config = dict(
    n_kv_head=3,
    d_mlp=320,
    positions='learned',
    qk_norm=False,
    init='orth',
    optimizer='muon_variant',
    lr=0.00759,
    beta1=0.95,
    doc_mask=True,
    train_tokens=90240000,
)
Each number is 500 + 40 x the weight over its row's rms, rounded and kept within 0 to 999. Layers, rows and columns count from 0. Numbers have three digits each. The size before them is the row's rms in percent of the matrix's.

# layer 8 MLP gate, 320x96, rms 0.25, rows 206-319, columns 48-95
099:536449521519495487565550528517477517612497562498502515498540431495479541497500620479488529512518450532475486559488523526534449571549517532513518
098:430399538461536475533528545425423492485529554446471556502460498555533514446553474550483532542501481487532502561439514501485501538526530513484444
098:419544499466493523517541496554490451460476515478533511457531562510495489429494507494467405538491479561535486501428506450454395517557551562521560
105:492438530463506564504524535505471478497450477543499423492445532500531485416558448503447443504515519478526455409484587524495531507483509495498455
096:496512436513533480538500494542440520496524562568520399461528566571493577454516477498530576356495510505454481477479507499504536463499435478510510
105:500490492488528477585546528483468553509498469491484489439521484439544470491499526473509510489503575468507503483449494455425556493470577518484478
103:501505451518502485526511526518458526525538498480533488519454490516498601442588539546517524437602572522505491526454447413489534451527519496471510
094:456442540503453574485528535525499501513510610489513478435486454538569437498473471516515476502472600480466497498545461550522507467469546503555557
102:457482523502492426449563506506540515476470544465456496472445473543504494475457550505481541526455403505587480501475529493505520436576563479480503
099:580470494453490476534565447521453566498562471546544495521484509465458483483480512482530478462547540520469497542516487537496502453516525518499496
101:489463593513531482514559532480419545502583502552501548513489496482476496531524556604531521482508591533520566515469440482462548543558487462424417
108:486446540501393484460516467526451535453458431591464440485478505523507500463525474509497505553555478533510436512458448511464546456512607457507541
100:480417514541505587498502509534523484543562545541525548441464441519531500513511512473486518467448449473555570462530513458505442531565516532522472
093:563519596500494523514460450485548465478495604500440465450538468486421493449503478523474474478493452404516500503507561437435440499523442523554513
090:452513447568538512460532533564460498501483577497442458540576496508452443514609556537528482495521574548413494480482488463515480484497519498521507
101:528507530470537475587555507506525474482535485481534463464471509552559496500484502616407468488460479517593518506492485491441508509508508456542479
100:533522497487488589504504535478443446497593413451490541469453512485439506518444476464486470443526492475470543430570520447528449558527509513484519
098:539477495485549571501487550572547468548499498435522503524536569473560520474510447526489472494483418512547556392549548475574537524505486517555514
108:486477512570532499525517467473470500455475590556455481485491508492545406526477536445472527532534465571448534510482456501549484531519530525520435
107:487502469512427477556514413495534540496457515524470451515477542527541561511491482498556564555588504526416483483517542518464490474484553494442505
101:460527556524501506518509517550557454430525532491521489491460532524518456536472503479487477528524485501512532497554537487478530516553540479470556
092:543510547480530532488542510481530500468496484517547544455504542513513502492517490517551555490508510438581455465523591455562501482476478520577509
095:535472551457503462519569518451464536537592518497552542526497485505528493542456496511504496545516522520516521501491564468546461506452503451461496
102:411490519516468532480481539568512534524483456428563574551460447547548463447496583487436512488490484511496520484483494531553521445478460504508486
096:540473487501489547483496582468567427442535519551448526415406558498488520491473473466437508510470483507531519449506433473523446459468501468537520
098:526480529482542503547500448538501517584485465507497481531448507430463483548412560500496508535471478507488539487551547558524432551463429579508552
105:506473502447510437564489497534509499516520495503502530432542416468514435448500486577493396480524458573438478575508492516467509399468495493510436
099:497454520499438523446509465484479497500537435513515529489488546542507562493493505500419517497519553524546469534503466413543471409479446515492496
101:524435449536526477471534536518484491463479514446420538473524540492527537530470508483542507382531467435515475560529535478498466536493536519542478
106:534493496458517533489471504493546520486541499461449473574475458462555499500523496526472440451525484526467549515475466447485520502495518501448515
103:487486602521443552517485532530467510416530535572513509488521542535402521437486550457503570506468472468559484518467483452520582459487571479483554
102:566490464534560518503470496429544494512516515497541535491546553413507588452509488549538522461483477547589447456524448483528488436586483464474426
104:482511484463524510569481510478515451532505501510497438446545497510434487453484501438485539438523520529509425521441534524562498517513431445499504
102:564487548502523427522497539487448404498485466531500482529499561461502489535501537522531541455546550539429506483578523393506551489476572497496544
106:516543518531461426487522520546507511530535472432497463517489478559505478460522461531555569415549529482549468491488493454495499563509458513492451
097:519434542491511526542501554524488477515465505423543551495542489494517540428472513462559505551503487522479494505497528492494519556536509497535484
095:445500522472464500540442463459449484444470512558535496469462518515538488521495441460482531536527458553567485525516532527505490536569495483557453
104:450553502490478528513462529576530525608555517530489472539434478549479533504528538515491528492517545598552576441473485484480545557529465492498553
096:476463509512559494542505563515443503489490493500470490485496572555533420558412505436548512544527508553530475549552512508524543518537474546508557
107:403424512490525532431480428456526524476483554529505601451518547531477493499480471442466559518568539486528480462489525484520583462517511520547488
091:495497541461528493539438533498502443472509491509601472552453532478473446494535465524540418562455488546437452546474509492486482454553527572506527
101:480466499479435518529494522526544504494451481501543402498495464481538493468554457454482490460519431524537597488509512481541441430576545427572490
103:454505444442493476504543571474509486449518458528485455497449521519482514436486490517518522525525477508457519461491501496531515463570474470584377
100:590506562441425520510468465539550519520458572510473501509495518505465545464449472565526461488585555506477491559482467433461501486458539509507516
108:550501537451515454543518527492549525479500559479507480470477504444572508479510483497494466507589491467547509495509513467452503532533514523509482
095:541478496540558557508439497560486420476518555515560444506469503513397411469498486496508473507551500459532556409485517510514489528491479478481474
104:533487477498529615508533533579520524492488489430470453513487529471479515532538494522436532467572489511561485457534530508528557439535523535529495
091:495452576512420484605484496434456508472502549468498555432509480469456475463473548559488562504527468461522584470455404486541508499536499469467502
101:528498473452470468484494524525471492532547484563531451486436523451505461430543569486553521539401450539473489525470480535492458481556492482519498
099:575515575510445480503487505452459559521484536567526464422517488523485432533489510534495487568489472505499463420555517462508464432529491421453459
087:493457574537528442515437516480510501516515519559565517474560500439564501516503499453469467493529546485480506534493435507521490551538586465431470
096:580462562456507566581451520524515507452470605444525543397509521445490503449518511478530577445491517499445504521486509504536488455511432483543509
103:531496460458512508526475488568488495524561524492444563446505466561414516543499462431503535510483504577551531499564510542489456503543515502452458
100:519559492457509511501512574580493499568514413439479539483474492560526515536552532469502510538590517544494500494543468527502548515469501538477497
096:459442562458475543514478450500476487505391534532579475517532552495502439514472453539511581538542506522506517523467559513531509435479503534516524
091:470516571518562504506507455496527513524533490535435466494544469575431471478563558482451549516546507536523515455543534433482575404504417506532567
095:457510525432532466534505490509479502437531471462559487503467464490470545478487473515560492482578482554475580514521488481502470425479547506488509
102:501494531457491457512548500460477571513450493493456541523475451413560436510482514446465495509470463502529493474560562475495517406530500479538517
102:527488505514531566536583537466447509413515525459498424601501455495511501505511533411483498513542464552492530450504479558452578481508447509500481
093:507491508507462500512472397503600531517495500496535465459513505392545496492522504457504464511503427461463483510508509537486596484473459509466496
098:426505510467500540488538559522555510534493446479513501581563417487481534531512528442458528551485493521471532418503500500404565459547489550477509
096:464479462507509523417431603457494497581555437502512461523530548472467469518453507462495500533477472508523487462513552449448515484538444464535526
098:526482469462468507518506495533550525514504476484526536428550498470500524555567519478540496549405435495553422462508523473488545399490483487522522
101:445461448534540596518473563542416522500519488574495518477469530515511489528503497477514435510511431553474553476488457468480468453481537481584497
099:466460497449459478554541479529488506541448557496470484444500516578478520465543477483475450514447416536554539456422545489523475486584491485478516
097:499513509467520506467522529484450525513523515481530558456441447406431429481449498529465565521444459508532526454525467483566515525575462503509458
106:538569555463487564509562574475479558499468472525520463569485471474467513472447525472531477539515519537520512524457502456500552515457538428587515
104:550507449459522520568468486462520519541500539509441448454442491525514550499547457568560531475485497588459512454524484467507497472543491494425482
099:501448496464447469474502408550497435474440464566510542516472451564519554438493507523503523569574498435526539451508518515523456459502470489443565
100:456440476424493494471578518529535563529509504500499418545460498496427472515563507447594485445463494476494480530482470506491435503462499576455512
096:584483554509497482557447501519550451540496501467427508540524476494527588489444517407513517588516460509500545581493523525509462525508506518586487
100:487456575471504516510485529525480500614417473531503429462505495477413511457463449578502545519500539509467521457515488546536519498511519533457538
104:594507490528556510572504542510541511489548553469472562494450550537506536467503475465433536493474450496529538574499395456535520522473563495535488
107:476484451443520524580463513503476487480469546533492480516464551505481475454541523456450499593494435463543612418547464506595489464463538496490494
105:457453524452478461554460448472513505499495496450453499454513508474495469550498431520597494486492455492518472476527506443462434511481511468504432
106:429473541487480537450500496534442472507505456543497504555492462557482474474491512483544517497567550545495501580526492474505499509517502483548478
102:491565585527486480458483453473489421534480513551474472459425510551509490499506484535514540583593555524535484481587479460485472496520506484618542
100:503483548556455487511510556549448434478472474463499451546452580518488575462504539532522459494526513462566547476498512416486535530446471509439476
094:493499531530497481537476510425474558531488574479467560398556518481460478539531532497523491455459356550552522553498546494522466535503474525479505
096:479473462499550529460525422483444583594499478503494489513503509565567540475467487490548540484534472517567495474471483474500443530531491506518500
099:540466464495459522593529564498529459495539505558519520478523505484519459479486487541469536558499589518453530428511590510547563404537496438516517
098:489471546531462451549540456507476506534531450496564545505468480545482506506477517512543521485525592564537494533519522559405523481532523585480426
098:438430504568548510502480527545500511449541485469550463505425445552401551514504614567495558466539539508527430520467542475488444509463461514541430
089:466565481539486413530568480537562471532506513481525483405484497517446523567473486502532463517517595481499450431471483536461478508532502528516521
098:500408543522492485583494509486475495407479520550529492549549517477532582534521549540475454511519567546479529462491504486515550534539510477508409
102:503459508446482493528520508416510510487497476498500480504519483522469503412506518509502465489521462498510505445446513480519512495463443432377589
102:408554541491536420519529449514428525458461501478439505477476493466444559494544457487499542475503497486489511472476476411432597550536519545525560
096:586489509506528491545503546451520474530521450524469540497550501494502559400536474479505497490503487521457517487505494495599583475428419559471472
097:485514528528559531497500563571507526471518526530512516455511599547478536500463534539520477570575472508441498530481566468500463499467476470499538
107:423512521509484436480537499497472442512522529477441525473522465461476542527518428545411501499581488510572485493584501495504556460514480563469447
105:557428506400446542476485466470493555449469465531484478550432484519508451430418506458440530497519482548457504518512502504527442434488485438491494
103:472469534543533504490535581523433458452525518486557528471422454491487574473481543496538456440494520491498498506455472473485528485528396542449489
098:490530475516498524534511501546512481438525505479484544439544505488418491463459480479511466481469526554588475484597535478474495522533526533494495
100:526436501489480482509459534467529503446482454485477499491470543454532465455503431433558513481536453455528516520541473496575511469463504478555382
100:537476487471526448533468449518519441544511498538443502445520488520494481530525513490494497499483481584545510437568472537516429531563472469509591
105:502468490421499453485559578523508531511460551499492449566449500479534443418559536500503520575488450456447506555515541469568461570490543549482546
102:449509543434560488456538526521480515450491501524508531467516543513550463541529420506507524584505419524506538463556523529450564504542487536464556
098:464500522533456406521402537494526494480513523401516426483487494531485506497545520483523446471524535547454487487471532453468428503552529480475421
091:499496489493452465486466559416514470501545548451497474533484476460532474461476466435467537441495496471460516511415430532515488463460412463495528
102:547494597470582512550490508438484483482554530482432495542411527468499497494592429542431446499533545507487492433519442470513479533475541553494470
103:479519498501523578507500520518431433424565507474550499529559514476514507465535456457504502483526564505526502465476496436522570479546548504462539
098:470486495527587520560500571537531472524546503484506486491454487508470548455491541510458582462549506510538549492548513543497527447498483529482552
095:460485504411558572488506461526480551503562487522501576498490439533450526489497481476509490438519530530495511518464517474510447467475507459554552
099:543477441455497505469495481517428504520525470537468442498505467508537542523456561475500567568526421554430457533535480541518548459539521449461453
095:532542530439495473511504508535437495552496501493496562505504441464466444540519478483622515488454462507590498479499408503526516495555545564500480
097:504470515563494470516445551416512507523513560552507457453451446457512595506535468463493524514564476506599413503461503563546545538479473475471546
109:565490504489463524514562474543482508487609498450503425532489507492481464427472534447553516488460498515558451573438507493467472486475575434461565
100:500513550457460483512437481530517433488557578536460499531488614412462475548519466510589479497474497507480524478535532427501437557465535499482569
095:489459492467483507533532476511492544459462531559552467489581388503473515533548528492482511524492521471561460489547532534526461521511524591527558
099:461485524520422452519546453521531549519484465510463480491544541531521511596521404497533501526498552490524440536537462477524557548483509607517587
103:553409521516536539512488539524499497461539521454538456463440505561523465525538559501545497510539525423477455423450491486430558540524566569502552
102:424451507529494411549525496411532532449522500543516499472526510470527498475538495482483488496487515552479416420527533464529486464552535586493458
092:469547445535485506507474513421519538508497541480475501554514517543434510449503547383460543541510445497498474467438463513435485503420525415476511
100:469511512463425474513463416498591486492553580488464413472510491517478479473510529535549515559556532420480486502526480483539516504509564536546552